Weights of a small transformer language model.
Training: 575M tokens, 8780 steps.
Each number is 500 + 25 x the weight over its row's rms, rounded and kept within 0 to 999. Layers, rows and columns count from 0. Numbers have three digits each. The size before them is the row's rms in percent of the matrix's.

# layer 2 MLP up, 1024x512, rms 0.109, rows 453-589, columns 32-63
104:512500495508469500478517477468504531487489473468478438491491496515491508505514511479498487559504
094:467497498517509490508513533501554531491517500501474524519466506490514536476504507530475480507486
105:485508520517507482532544510483513474484455472483476498509508513489512513501469497505508531488483
097:460496494454482498552505483453505477505435491498487481554517528516486550510467466456499525507531
092:496547464496484480477492479491472515535515536539547482490538508503468527484472491486498519516525
104:491510491482455501514505503477483478508512514488543523485459452487517501502530479507482468523493
095:513516510519496508482494532537532478547521514510490509489491507549484511537478510519497436515473
097:496492526469487504515496542510477481517523477515489486514480518489528503546499516527484478489492
102:500433464503484497486486515480462528524493475427502478505515466514495454548526488503487508463498
096:500452534470490439516509488519524512505521522518466497516453491474510520531473477488496508514503
098:541517502479514524479506500449464518493480546513505488458491485471466523492516469503497515515543
092:506526503516470526484507506536499501505535469502493547488465449507524485507488490509456491496510
090:514514493464476497467482510490467526477503479547528491463478457517502537505505561550551528515486
095:478519508506515522513507508477500503472476451512520469455537487522532504462494490494483468447497
092:491480486478547465490465493521485499438525495485522492473569501492493491531493436492519520500498
095:552499553484500513533525461486517461505473524523476530490491499545493521544499505526490510538522
098:525489516475526508496483490476499456469499459533468489499473495537523504491508483507519532479511
099:534504471517479542534496501469488473497474558462501513553503512510481485505463466512489433526541
092:455483533469480504512525478465499468513486515515455489510487460510472520494476498516524502523481
093:507473530468500525489504498528526516491543451532511519488512504489482484484471488486559515450500
103:500472477479477527536486523498537513532479531529476535530515501486563462476472514471483524492489
104:483518481488503470467462502468490489493511497524506522539502528500541491486475483513512497489502
100:504532449516469483505528493448495541509509535551472460474537457490511485515532531459534542496509
104:501471549480524473523451523491512481516531515476509529461494525476486490474546499487536459530500
100:474538542456469528521463514506479476497535514519506511478471477465485509513464531502465504572532
097:431495441510499474491469545513514504511481494543509476502451507498532491486513488497467482477513
103:494485515488477546517525547538470559451498531514523485542511480497469510487499503508485526524493
091:505486460479495529448493513502525524503514493480523483536490485471482517515509492489516530499523
107:491509473488510521518491492477507502499511496552543524517501492516483545514490493499524489538482
101:497486491491517513466495462452437466465468537457481515528509513479481522520527486531479521485523
112:475538492507505523517509476522492515498529488527500501460510480524532503475455454483475497508488
096:503511562517564507472478531504524475515462488476481498474510490522471531535485506494518503471531
103:505471480486505510476493477508497467498469488506464493524515521530488530532511498499519497498505
097:498505490501519498526507488509535542540483536478507432515526530487493456510511532516490505524524
098:512528516483545513548508516470513502493529471501436495547475502491524478533467521502510520473466
094:501522494490490516561466553541509480473518475477498530525548467512494526481489485534498512514446
095:526464455516507511503499488491510497490483481478510514534462458497467458467494487458498525515464
102:493466461474490500484514500487497475489519520481453490520475488508524509499520511542452493518479
097:485506480505509526506490476495543536517527482475488519483514470524528489496488510460499500497503
096:496470512522499468490538515476512524511460511503515523522500449468517523482476495524485550518536
100:544485516481533488510485501497507497456478468500527479490484477498510495484510468498514508478480
101:490518531501481508461536503461513444527475525470495526489540476468485470506503472483489514540547
098:517514505517504514501507487527531489495489468541507510479484464517480485491511510541508471541476
108:542498490455531475493472435490480514462504516526522491557490458490513490504516445528439525492471
092:488514529521498506494453506512507483520538513542549510466458521508509467500466524473506520479499
103:491518507446505488498484470497467510505454475502488525525507492531489488474510520445471538455506
104:535507507512471478490483484485504502491537518586478516502480499490448530503499541472509494498539
095:521482475489495505476515554488544482530497474472463522520520525530496519498544543509470484494522
102:497480527501516518547499554518486472497473474539476471475465452466492561486509498500511509506465
098:444523493484495502471457481538451514517491508533503506506483486474520499532526520469536511498486
102:472457478474511502511466482520533476479505493508462514472489507473490496497480503502537513439499
102:453521506458492479483509460502489517506542522508501553526510486536494531531502486537495451474515
104:492511504542519455513530512522491457499499459478514535463481484512536494479542548459495505456496
101:520528470504482511471534448493516508501495461524563508544476462492511493489516512483481494536476
096:522493531466494536523522470498506503535546517501531491537470468526500536483506504547502526503508
100:534533499505503493506536486514473561528496481537522530478472457492477490512499516535453495511504
092:493497507514517486512501500469467459505477490477541473499500509484559514474481518522490459523542
093:520475510508519461521514514507497499524519489474504539501488491508488478427494455474534499477501
099:498497516506522487484461478517498528528508537482500485494491477515512504517467495506519562507474
114:499533529442522478471545538501457471499486483472453468488509486540504486526488499520504481487479
104:482527474515514474500493509480527497542505498506487531499528477473496489483485496541484461500509
097:498542496476532492497449542529477455511514482542471476523464518546472497537517538538491547502523
100:484492498492448506481493512467523513498511506472474492524511467477512492483489508531489479504492
096:484497524525499525515477505525482457507518482539485510454469477488516518498514508515506529543520
094:546440494484504483530514516495476517555518561518492482525501495502501477494489473514477484472566
092:491485536474522508521480549454505496494492563538463475475504466555513466510515525523504500500474
106:527490464495517491517497522527477507489488574501504510507528502461494516505546522428483529512445
099:518504535482474546500504466524510526472521503518481472471497529515468513524543480476481454455525
097:529430514462464493466494482532490481498500498463526525544513499452484554525527485513510500487488
092:503508461480521479464514502477501486450502529505509515536465489478498488504539479453506528479467
099:503485498524443478505467508487517495523486500509493518506503509529478488522491498460494490510491
100:551514513529470481468504521469495490495507509500475470515481549472495497523519533512503514544495
107:488509520502479537484547509449485489473503496492492519499510519484478496520482495511478497513506
099:534523489513529496501506459470492530465458537504496500496482467487514505505520513525495481462430
101:498518507501505471536504496524520504506498512548532508529498497509505458486466493523503446484500
103:539452485553492473499492544507474509500502510478539483521521512491523456480521478510524515467506
104:510508491520503514513508479484486511484511459516525443474461509494531445462473521506483491507510
106:497456489489473435497537468527510491486476514480503455498485539479473493465496514507523442532470
104:485506483501511498475553554499495507554488477520495511460487468499506481473471506493550463547512
107:497496504548477520530519525484485444512546475515517547489497504508558495518472509465495467488556
110:523495534516451504456526522491532478507535466489571484488515490449489472462527479444477463482513
105:497497487496519543498509527513524501538484513548532502469467513535514498472455462543519454476570
095:481534515557469464503484515456497465490522521546496509475495496505516513467503491492492508530513
098:471498491490490522547502491445519518537505507484466472500492491495547523477493520461512564515513
101:474501472510540496516535477498471499496507483469491493456514488475457534541499465489536427486515
096:491457505507477487526458476468467475515481472509535488514526504525499545494424529529493496476476
109:502479491465510509500506464465509485521484492471508534489482529523467495483489503519507532486484
097:511502523566484494521440533488475494435516518509499498476502497499498509515504481538531488487552
099:482489513531509497511529519506467513579503498513510513556528472471525520492517506475518481491552
106:500495481468482480510490532518496490511493519526458491518519519486489503489503492566492500548490
099:512494519510504467519471509497494550500558525486532483447514481565474528519455503461528515516524
098:483490503531494534506502475526466526523487508466509466507494487527520491461565497505456487502493
098:459478556490526492513498484502521542510519492493498476410491440490487492513504487505520444519502
097:485513546473519470524510498460465517558548498487533494553551474470505534469508503439504462518526
089:477512555505524507490507520535481483494570505505467463505484493523497501446498498553458482525449
094:525473488474504450535477513536465471501482504490514460531481516496535515508542473446511477521506
091:503488513515483480503531500498525520463478506497529492498451477502554479496495499501437501518541
112:512505485471521492522463515521546478468503478541497504477515507487492473531474502477510487449528
104:506477472478479486480522506520495482491521491508509526472504492461519472505506455446565440521526
106:522459466513513507475557479471507522555499503514549511524463493506513512487465532517515469504460
099:545503476510491504514516453499485517506473534507581493514488546488493500453514455454471494492483
095:496514500495490526515532544504488510458484534458504489463471493505496489477452499498474471476512
104:449482511514496482540456480492521513489521479502480473496493529508496549462536494477480533531504
104:484526492468541478477531507518488485500506516469457492499482532532514481498520507456480481494467
110:461485532538494490479500550489500487535507498464501513510457513534508495476476530489494502530499
107:487508485456456509527459508479468507519539484518473506522500539467478496532509469477495517493494
096:446524468482408521557502504507536473504516515504471469494475518481485540505509483483485469529486
102:510472494507533471489486472505488463501557499452521511487435491498473521508496478511489518484495
108:493512479484536537531516454495485517521548476455493489553526496486528489517515455537522537539519
095:496489502509515511501481508511521453468518495481547542498530480493493492491525532472515502528460
093:499489510491493491494564488492435507510487484510529529485459519511516486538515496510490548456515
108:496468490486500518488494490477472460526501476501496481485494468491444535514502490470482487507491
113:471476537543476504475497462477489478495518486513506492542486508443500464517513490537497513528456
104:529501504496488482499535529544485487516476506500464523525488501508527510432468468517510533489541
103:467513474536504502459532470463464464484494513466549491495516546516497478527503477525482486494511
096:479477519535500556451494499523481530474522493560476486527506498480463480539474513534491491475467
104:524522488496488509553485474539488502512455510494504507510522504528505493531534440470492500522535
093:495524471522514485483489472492494500482483537530485518530495495472523498544495497492477537538504
103:477536488519522540441533513473512494461459455494516512503483454463484519450588502520465514529507
104:503497449517502525539452515480515497552517512468429490542475516473545518486493480529506483518513
087:552476518487487501478459535538492536497513496509478502507522460510539520481422523506486493522445
087:488500479492509513478515559475522533463489505471525516463545530510458478546493521487481492518479
102:502468485463508480505494485521467473455502470532592508491477494462506423481476475466461466479526
108:479505494468479515449504522460513515470470511484513505513505534493516513496467504510493514532547
100:489476515549461484500518472466514520540514490495513456511496511545460479482493489512481514467534
092:483519485496523521507510506467504485557524537501524517469537522485469510508551473483492480467491
090:503433523505491505499521528494490503525519503460505535504464514517477456474483476458481505506508
100:490509485510504477480486513567453489535482500491487508471469499501499543510461538489494468447514
100:445473495476504503494486512489525499493479524502470496519485537532555506496465505499504504498473
093:521555501482511524480516517518478513484486506498476473518525475535523529546500484496483452515515
087:502507509461530529523464496517483542457489521475525495495503458524501487476478531490504418483438
100:491529534486506528487495542495491510535519514495472508521490496480484503490490467504459470517466
099:483487486488456490458514473543519511486573486474510498491512485508492518492464495496473547513495
101:514506475468495490501530439525482489434459480457537517504492509494508504511499457513472474420499
111:525498482473494507510508506475558505497493457495518480473519495532505456513504486533479510502551
098:501464456511538467445465503499503510468492473479507454542502469447497503483507530525497491473455
101:498490498506484531528479515481499520474444496508452472483464518510485491499459445516424489454488
# layer 2 MLP down (transposed), 1024x512, rms 0.102, rows 453-589, columns 32-63
103:474521496527510491516501528513471476522517491468518455492500512503466499480509528473524498522502
093:503502535503541490496503493489518511500496502531497519500523474506445539513491503485491498491528
099:466495497494497511490477505485462461492518478533483547497556518473524487472483476503534524500454
100:497483521463519510482461514494476518517531509530472525540526536525519511519531468499467516499552
096:465490513484507485511473474488504532522496514458499498512469472496516477495522537515464498526461
101:505481487478489509489498468536484486496505538496480487485469519442494518487487503505511480491512
097:491508549498487478512520495511504512497509548500528495507445509515479524520458496508525499515522
100:503496509458512531501520542497531496476549519552499521473481474496522478487524531500524489519498
098:461483502491519586498541500502500520533507530455511515457530474470496528521456507446513542470531
100:476460474490486485529482517521517539503457529507517532484475521517532483470515529481476516500495
104:479490520518475545472505484447493530504501481507516500494449477519505452534455507518545540491515
096:549498469512483491525448541463459451534491536525510513487477545503514450502492509516540466470525
098:496467478493505491496434514508485538469508469525493489504508496508520504526504489562507517501527
097:444510465511491466524469506493482461476481504517507483521494510518537519492473505500486446510521
097:470546509467460500509484499464510519540504461460501493483506472520519521459498507523499455423524
098:522486526495491486510521490477516547503495520534539529541510479559496535510486531498508511508491
100:505475487487533468486528501480542491516492486490511495498494496460465540529530480461510500515504
102:504502480490540464480546479490481477511484516490504489515508487516504474481513487472483487519531
095:499512510473540506482530499462467473480498538507491492498548474502502508457483517520473490490528
091:574551504488528504483530482497509491531503523481517516515524509447469472478530504526489480519531
099:527469504481496512481498521494484494478518503501483509468449512492552492465487460481492488464495
101:511539497496482498459501496503522475536479489510501459478494480511470507538432510522489504481477
102:491515517519562510521519498481548534531476523478542528500495507547495456484485488478495475484520
102:478497483494456526488493470464470510541478503513513479452477505535504482488534456500476532530412
098:492488519487488549484494473468494507518464496523519475516508503503477531511523506519526478494515
101:505509521528544529515470500505538458487528486525492520511496489512481521496529468492497520524490
095:534536561484477524534497513499454532514475472506513492508510486469485507466489517517482491481494
097:463483529490515528541532472542498500496471499544493463537477522507517495478494502497493506516537
100:540498518514536474517433506537511521491471487540501500500499518462479510506504506502517527479505
099:507495486520497519475486465512513511512502511488507468495498451483491496512529504559541502516505
100:512499464481463473472530508485524462440488484554513504473459467496521453525482478458529494491534
097:489511534549531524510530551501553507490483498487513497506530496471553483514503506491550506516499
103:471515516517491514474499486450514529460493504487484513508451511513505493493508530519491548495477
097:508506500501495485502514509516481512500464550487509486523515493517467474481468514540538528496470
104:520530514522467514527553510480458528507509489524482492461506489500540506497518503489458492478523
100:483497525478507500494464495481514469452528501462516525518517519474540510486530505511487497502477
094:500473484457499483512494531493483516456492504546489487511475474500510541484535524503495491477493
098:485484440516477459514511503492490450515545517511494484502525518497482512498509511481489512511499
100:507476497498536484549517479542490492453474486494489493517508536543513520504467517522520523499527
098:453509453502538502514527453488485541503508489530499477481511528484513504510508475521461492471512
105:538525497472506495507465505446471474480528505509487519544507460502484465494481499457439508482520
105:499527486501438506505542454474515469517488486503488530489513506517471519540492478458504494523508
100:536519495527544478494528500465527508531484531484510482477495479515507536566494507514496520501496
105:486515526485453509513533557538459529455497512511502513512460486505509478453532506491500505483464
097:487521477516441488480577459515493527478480498511544510552508472472530499537513493500499514458516
105:517445494489517502479496531560472506544545502481548510467534466492521498506510493508495497473480
103:521486499513525480496467459465546503556475483504493513558495526509490480518514509533548512490516
099:491509532480512467466505495515517509407543496504512472496478455523497543476525510518519501473532
103:519469497525531497456509557464494469521475520525465498508471530499499521487528516472515556495497
099:479531477488477512484445495509469523469450507506535527563539507520480496497448516491494478497468
098:512517495526505488509519475484456494506465485505468503499452510474508511502498493487475510488507
097:491470524517499508502471467540462550510530549494510505486528503506502513454516466493503488491526
100:501515520497516480488499543486501470492491502555480513509505487507472514508531518504488491498504
101:521512497514538480511534541468559491508522515509508500494483474493514529529550496537488514477512
096:554537535486501498498474529450457572514487493470454489486458491537484483473521447519484546534476
093:508500496499462520504499527518479516486458518522526521503479509501490500513475465539487501500522
096:516518497460526492513538491501461496504526481495501494501492504476520558500490528521518470514515
097:479468547517486528481517490455483452481514470520469505532505510513470440476506478491519527498536
101:513528478497525571507508515518490513484446517499506478527500468515541483512540500500513487516492
113:473500506450479489510501507499499452539480493510496532500479490531444412547506470515529515485471
099:483514485470504509495513489458494493513518518522474510514523482481526472493467512485478436492525
102:486475517466491530529507499534533508534497498515486494494515492497498481516560469505488469504479
097:543550502488498498481477482469523525501490481512468480464559461472497510485489434485494478529522
099:521520480482511540496477483508505499500512511469481528468512490480503506508494458546504507538531
101:473518520505501467510482506468513491525492527480515476490505472475531513524487517505549503531470
095:507480495531490490485497510494510517524486480496483481528506497492478482480527491494445473452534
104:472499499535482482490479484488493513453515491499522509450486515465469534470494499526472498507494
102:481486487464528493461440482550484510442446506497496495502503515483519459492522508474459482516482
098:526536483490526480501483486485509525477534538470540483466476482486502518477560506489528526460496
099:511550509465491478507505500485493511506520467525530526488486519484509506489551517517477491512467
099:504515508534495520483497509467473507498498489537505475509520509489497509490515515513503447504483
098:542539484461496495497492482501518509531498513510462467461491494522500533527457482499500525508515
104:473497446556486517532519512504497496483543534523504493497507504460503470495540499513493516522485
099:492488494543534549509478483533505481505543516515534518469498506509504504442521508484460478518532
100:485532547518487514484512485470493512464519493482542504486504461494499521544493535512534492500475
106:486527497482493514464503555516428497477497482480510505483493499494500512522494526479505517492481
098:480525495513488538511464529495457494564446521501486507491499487533520500504480488518504517477520
103:455536514501504504459497497503465435490505518509538511437516486512537467471514493525508512499548
095:477508499468527555507526505474472467423492498534500495529478536480502498493495516486508491515481
109:500437519505431520483528504477508490476471475522525538505472510497464501495510487489500528471529
106:462482505474507472485475492520464473483469505452502487532485513511509510498499473499510485492525
097:545467515513501524501502498528503478460493455486523504536497512434559535481491505499541498471544
096:522492480505563498533474508504521500576491530499493484490518521509493501472513498508466517470485
097:471507483502498457478496489526505479486526512508507479474511472525462485544522495529460490487518
100:507473521512463495510529511488527498444489524465481526492510469511496492519521481482501451536465
097:500514502509517522513469477465532506488465505450506504511524517482494483475475481491509493460434
099:508530461480512496481486501501502513554463463536517532545510498521477471516508482483497561514496
098:490469518477447479492499496474531502517493538545511466521521473540521488478513447523466525467487
098:501477496496454500496483462524505502512479456548483519501523478510483479504474479523508533503490
101:490498511492501487517524492465495469463517454504527485551480514498524471485467499465530537509490
098:529510520479469505500473502496438503487498507516532521469477499454490507495519510541485541502502
100:493517493504503489511463522487452502457491502493479483482484498479458466492505524470489486500463
099:508514536488506485538495474513502487490510478500523508519535469521509489503500517493500506470474
099:507507526468464481527493526516493558488564498504523493494500468508486509483522458548482504475493
096:485506522480519544512520551476501512530473497500470509520531506550502475494470551497471553463491
097:490520511516521503487489511492484476483502542465502497474498485441521520510480489485491507518509
096:460542520499495523505485525494528511523572500513490470458480493520530492520520515523530491492515
104:512524491482523543532503544498510428470525519457484491492496486508499502543510466538470500477470
101:499485505528479471499505442523513491501505533521495505475504489506488530477527470506470496507493
104:490479494519493462542539522524470556543476490524525539517516516460506516503486497514526464496505
099:487537484496445484489508519524487536467488482515500518482489496477465521492508518470504485485468
097:495493449502523480503556469452532480498491542451525499501565465546543495476440482501530542488510
099:479484543523509514481502455456506533498465482476485512482520488479500444493475507509471468518503
097:521476529492530504488516515482489533492481513483509529494513484471475507515536475496503539505513
113:487474489498488536474521524506486489515457477458455515481527477497480490502519528491494508508484
105:466495493523511511559538510522545500556495478511490492528513530508523512522496469492523523515503
098:531553480513485479534495482517513497486472483526539518490507497468502498543489520499468511481480
101:508461521489534484515477482505472494483520499482509504537482492523511498481474498486564512450522
111:509525531510566548524501496512455507565505521496527536495508491508531473497535477498474509471526
096:513502484548511500473538537509506470484516504534518479495513553511528534515551471514534425490534
094:535514521501496496458530540485533541482474483561511472464511503527536503508515484483494485486473
115:513488545465476527544512486473494493594487488491483526491479474505507498474512488495495508494524
104:484515481509458540530513504518503510509505502490501489477520470442500486538516511473488494521474
097:484446524510498555475462552455479506493494482508524522490495491533527503470487502473453478508484
099:481511506497502461474494484499527455472515474503455485485445490479495494504497528525516497514524
097:498542494506498496493481511510544508489458498488481499456519493517492537481559502538500499512510
104:508502476456493525542445542453469479433429478498492476478496494525497504538520500501475475519502
090:476510497505470510509434501495566479538550526478534501522476485502523496512521477506501526475496
101:518496491513509523531489506523514493536468507516510490496471469515497514496519480542495495495475
104:534460483499520483554486470485526505525514522511498472492496513446491497502523528495498478494504
087:496503560494516528490514497545492479530489508506448545473488535524486563517523505489491486525458
094:554507501486498467498501490540551518509492473495527473518485534520501523506526483507489557527495
101:553487538472489498464514474483474495530499489492580519503505466476514450488504486507513487490508
104:518516501497556498556418499489481493474511489515465489497476454499495468506496491484533475536520
102:490480470490504473471505471481494532523472474517510445554475506509476544481485530469513454499509
092:488452544505439486487524529553489467551506524496505550458493505520471508521506524486521526531473
097:497521544516513519532498506500525519479498482502546495489526466476482442511491505490530477491478
099:504520529466525516502477496516499508478545509481475506477478492468540525513481476495516474498478
105:526493481499462496481538487512510543535496506467475514469515504522517518524524516526498507507474
101:508474547469529498486526493500520502466493480499477521503502438482478502518548519512513505511465
093:488505474534479517533489497510443536472487506497497502486510529529516523480469456499506498508520
102:473516506518499503504530471518518502481480471517432510526522487553494526516496553518474474489522
101:490498513503489522540511518469531492503523500558486545490519512534559505499528533492500513483508
097:455494497445442491486504499474527539491526493512546508499467511449481493554498478544485502491502
104:507500511479450493458503493532522513511481502504476481487443510455522526517501505507503485530466
106:510458510524526514491520536534500481525477534481508516544512492493520475470504538543474489486545
098:502444471456517530488466475484474456469493513484509490493526490504485502497502462497458493492475
# layer 2 MLP gate, 1024x512, rms 0.111, rows 454-590, columns 32-63
092:456480499485516477508466549492508523477474509493526511505497486461473500442539465475471469495496
106:517494504481467508506489495488454542526532514480491535472490477490482522494518510448490505480506
101:507454518438492501509533500484495543490488471452495504553534491510505452495533508492482492499529
097:485468482503508494480530487535482449474483503518437498480519539544441522513520443502465479515462
098:547513519469464521471507523530520545430491483500492466468508513485468453476529507498528497505499
095:495504485479471495489491498486484468500501515469470504508500496492491498516504524519528468513477
097:495482461518434516445546428509469485493502532495518499485500528495505507496501537487522525483513
103:511472476503499446522519526510489477531472495506495524559519495469487509501475520478517459520520
101:512553509504512538549562510470520538441512550505477494476503516478491511454515493476477492533507
098:503470510455494524467503538475486478476510506511506433505480478508486512491519471539504482518512
098:496506502519561488456497497450488497531486497516561502503523500478490527523474501492522501508462
099:518529505487470536497543506496503467463495486533500536496468462477513549540476507500557491519456
098:512467499487505489477551500492511488507536464553484487497506503540510519498442495500464538522489
096:521501485516492531504528534465537516512503523474536495504496498484548497449539508522493498503502
098:500542497484496476532534531536512505499510520464433494478513489537501553465504513503530474509474
100:514494510521520490460497470508545447499465491496482466507500504467460502489511442485494516481554
095:483488521533468517541531534458501490527497486493444503518497516508496451514521479515504546492484
097:511476521483520509477482462482525539500468457458464515509514492511505487518515469501504478510472
088:520517499526505483538490468493497483527515494523513455498518461478476507495522448533515488524510
107:572476497506489519491495524511477552519504515488450467462558483482493504490487523497477501490513
106:470489493516484469517509499485476517500514503520484496552497491491529475523542481480520488525488
096:511486519492501493477496519479479528481495517515486520527475494491515468507508472449486548503500
097:530511513508528521527539522534477500504508528507527502480510470500524513497524481433485478516475
096:547458447542527502508493462512443536537469455487503473507505476499496482510490552493547481503504
107:489544448476488495509536456482535471505526532527464508469504481493462469506508463492504483507500
101:477479443489496479514441506471483527592542537504525531519510491521479507476522536504504520500474
095:523506446480506516506518498513490487490488496475504483508489494458499492494467470505484479534502
105:500494467508512542462533539535483520467495468504478514532464547525514511471504459472514527477514
101:522492478513491550434475508491479543481507526466487466494508520430527534520487480542494507477459
108:477463473511536495457489504526545497511486509443496471500436522514495498526497481479529506491519
101:479489499503492512536486507496516458490493481493474491490509492489516507523531499501459514480531
100:515557473523468506515521475482499456479536540480510513489500506558469513560495478551471453480506
096:498480501491509505495513553467501493463505490470475511483494485512526484542448540553462442551475
113:467491492485520543481542515549521523493537526490450487495508531542529481497467517528533466508501
103:471509493520504522468523475524478514471524465473551465499541484513499521502526525455499523517513
092:492537507520489513533495518489514490505491505472467535496531506495460504485477524511534480506481
102:479483513523508500490500470471501521505471486473525524495498485474516506488502526496486523528512
098:511501467477537488493494475517455512521483530479494488473465500505513525509486504483490514498478
097:490468453508467446536478501476498561526484513491521471510475528534480535558521517478510516488488
101:503482486511529460515519492535508498463517508465491466502494514513520498537518515514485466524508
095:508496490473517473517527491468483511483521496467498512504565507487482460494503490489491480492519
101:529464506508518492496539527467507488529478494499493485478523498495471497494510516490519521522472
094:522543454497519505513500465489533496468500495534507535492503473501518525501520531529457490562477
094:514544517507545509552536520531517482516540520455479513483517559538506510447513502512530494535474
109:522526513545537572497487488437528464511520513476479515482484483500504509493485466491489495473467
104:505484508483526513448480482513518510537464509480534512522507510490496481482496491498514509532467
107:475525477479473506508466507506499495532509514499496525499478524483539556542490527501498514463516
102:503523521464524490502492515523535515524546505489467501501473498495469535479543477491447476482491
098:483549478546425502506496502484510519538496501496482533523498487519450496527502500466466521477485
095:528458533496498483491479528479484445513484482526425506479520507482481495530504478532497503500511
097:505515544486481479507499487530520485474525461482514548465537501493505568471495493494514495502492
090:511507469492421507502490522489477469451510518491518484510506538474534486499541468478493482503476
094:503495529526467497515512544465483504508511498529526494475550481514537483513516481533514531480515
090:539453451502506488505500480524464480509456483490493507513512534529484444534555510502500522502530
098:510480510483544491486495457504523535531500502480431535500464443471492472520513513482514507483468
097:474500566515516501474530507500515521503428459465485509537519511513472514485500518504517483553499
099:514503523507494515496493550522496475516534484444520499489507510500564470489491526484548452513474
093:525467513456511479466517497527549475509537473507509516501509496479466536486517524452499517510513
108:492485489486523536530470487485542501502548521485473512522526495512525540497511502515489511538501
103:517482467454501504480454498463530504479497486507503486461491514495497508505447502498436538517440
100:491479460503478493518505424474488521459521475420505494464549483498527555518510501457502491522502
096:451460472467543490531480532466505506458505527521476494526473509501506513464506499525513534509496
088:504521530517494507470461531466465469529490482524478496494491479539523512446491490523486496518498
092:498514493493478487543472490491485527506508498505489497505530489453517485516493494457481519532471
093:544483519538515494491476480500478477469517515474545515458537482489517500534562467519498486506509
102:517472488523520495489519499454500491474477505473444475532490506517512468487488508502496484520500
098:535492503497533496513521490518507491534519524521461492467485493522493476496458504501473515527514
093:496497429464471452500533492541521506518493501513502498495527503501530521474501502494489481532459
096:488495498511505514500516466486463516477490530497451482520526525506482490545491527449528553465495
092:502473469514487527503503493516477473488512528511475495515534508502524484527529461489511503487522
100:520488496490487528513516519496489478527505523486518500523508510524477501501524523510486491497489
101:521461510499514495502491569492510539576492473504474504497520512465505533498499506509499501474500
101:539502549483527520470487505469486504492509474481526521469505516512506452526532518494530477485465
109:535525519506462534518520466503469478498499511537479513494480528502484488525532505541502446511480
104:497436476503500525461493544492491493488492505498503475487483511524506521519501534524512479471488
100:496505483463517512444552469480504481508515535499473502514540474490500524511544503510517549497489
103:558511501538505474495404511517464460504482520503491517509501472484496485503534502491497488499510
094:458527515541483546469493477538493517523487508512471512517479476513484504522467524473495460520488
102:501453490455512535547489505502508481467507527496469546491461537484523465473500484513496493494477
101:485522458506469516485533519488517464520526482448508479497512507500481426486450487480466523525514
103:522504526550510545550528523442492473512462445489503514465503489495495526468512518518511497515483
100:505496505457514526535500540503534492473492485472463543457506470484544499506504497467494503471518
106:528471527496516515532483498514445461518495512465539530468494473536462525545520506508507493489507
103:515497500481533470491496490510436505524489505510458472496524532496484519494460504519495507557531
094:504492511460471464507531510537517472546493502507496468463468504467475480558482491478471497520539
099:480503472534531490509496468492514485495510489519482505500477459520500508446529504476477470556549
099:486484480429467501498484525493488499545496533525514439460468487516524538557503441447472479503509
092:482519467489501485542488532484506530480478526530451530498518458517546528493504510487488492544512
105:472486490497465518508489519513494515557496542512483542533494539533504474514487470494521510538512
097:513506482508489516539523549524487512535473504516506493524491481476516503451494483523497554527506
099:490507517507546469474516543452515530479480480463499464489541510516475469491502490453526543508493
103:513478476503548504486513508531517505506523498484495478517531466517428496518473502490488490498503
092:476506463467510451498513521521548440487476528519521505517492512482526511472543515500493525466466
093:552532493472497470502455507544507504490532530537482516506479486509446512544564482546545490526550
101:534491512491526471496473549513505566543488527502520453490458496522476505497473492468485482441508
094:535508498522516502536491460504500470504499476497484444474484525477535524524507468502515534547523
113:510518516436524452467485480509501471466538515471495503520492518513491484469481463556503472492515
107:519523480505540530496486502492493444478473558442540541510484499510523519481490527521474494465505
100:503473518481499531514497496478499445521509451503464523516498518523508512508509537496511497507522
100:523481482471498453501494457496472478491468458501477510485484528494453497510527501490528490459460
092:527534501515522480479506476496536516482484495507486452490528470487516489531515507488492526453497
103:528482480494530428453482459511493520463524475542511493506481474505500515465520482520512518488475
101:451492490456504474498477497532524507497509533479473481463533513475487504480446522484525504456501
111:480549498519494491503476524501503510546495472462506510510524441504485457496529505498514502497467
105:484503552474508491502540467486464482524515479514517527513556494504525480524520489524494498520529
098:456485497502552542522528520488485512470526467514479527502573497491470502516461502499511513501447
098:542529459498463484531471527520540482504509505488540452509514481506493476487502526501482487482504
111:561487518489500478461519510522491524485509524445455519428515456474487507521507509491492520467500
092:473552474491450476517529501468494481482516497505515509519509536508509466509467455489474501514455
096:494498488563508506498522479500487537527482500469506498464521519513519535508483497511508485524508
094:512485461511458503550485501513544509465520537541515518523510509509520485457527493494499479491489
101:578494478509486467504487504541490528455533461526555489523504504517506487505506496486485480500518
096:473480514487526492492522466528529523550498552482471498502526506492510515464550501491508511485440
097:529492519517463483526475530485526497507515505516510469541478461507480463532517506491529485504493
087:525500479525515479500495549499492457473502508483519480506497534528482482480529464489509542515485
104:477479455469500475561508528520488505505484519515498490517467474505488497458542486479476447531527
085:478480486468494507484541498512503507490475467479509486483517500470444504463529502526501499515495
101:500487519460550465470497499519474493497475497483493497496514519472492474495523498486493490538468
100:511515509527501547522523472521504534518504526524510446521542485507518495504508485494471489522503
085:549464520517462479536517489503491536486546493526523501491532419531500506527473531490501478503482
088:454501497542493523505507496486481435505509489540466514462504475494525528501478543525477507486488
107:474449535460457509516535536478503490493535472451522501494499513473490492514562520481470538551489
104:532524482519519514516489499531496488489495486531464536487512487550537491516468502528502494479498
099:491514462473480466479489488472501482523488498481507445494531483490464511508477500497509536489534
099:469518485494567510498544535506524491501514511472484508518496521495496477528491483490511479531529
093:514467518522473538538435472478483560514467453507467460521523492485475480474478508522518471487515
104:462505512528500474478527504524475512531448495505488467480547500520508493519496484521451524543513
106:491506465510496558501534470508527518499545505495533483496553468539477516514501520482492490532464
095:506489499450499490505475483515478472515508517526478502468543447487507518528537504425462473485475
083:570535512489508449489539502469526477504484510525464513517533499483529464524533457462492499490508
105:468509467503480504518532449481551520477496458484540519453523496489485508467506512537495546488528
104:522555495516478531524488460483509510526473494469496502513516502504496476476534521484479500545493
096:547489536519521495546473498481503479481489497522500508516536503469418459482536506548550513531498
100:505474482517531509503496512488476482457499470508445491488488478505562492494503521532484501537474
096:491504488448462482542482486492449488514559512493488501502491522521479536515506468509513559529512
098:507498513534474534477487471493481463482506451492468479540568493464496505511507522533474468482515
099:513487495476519478516519502493488505516494499536471493504518484496506521485483531481556460503510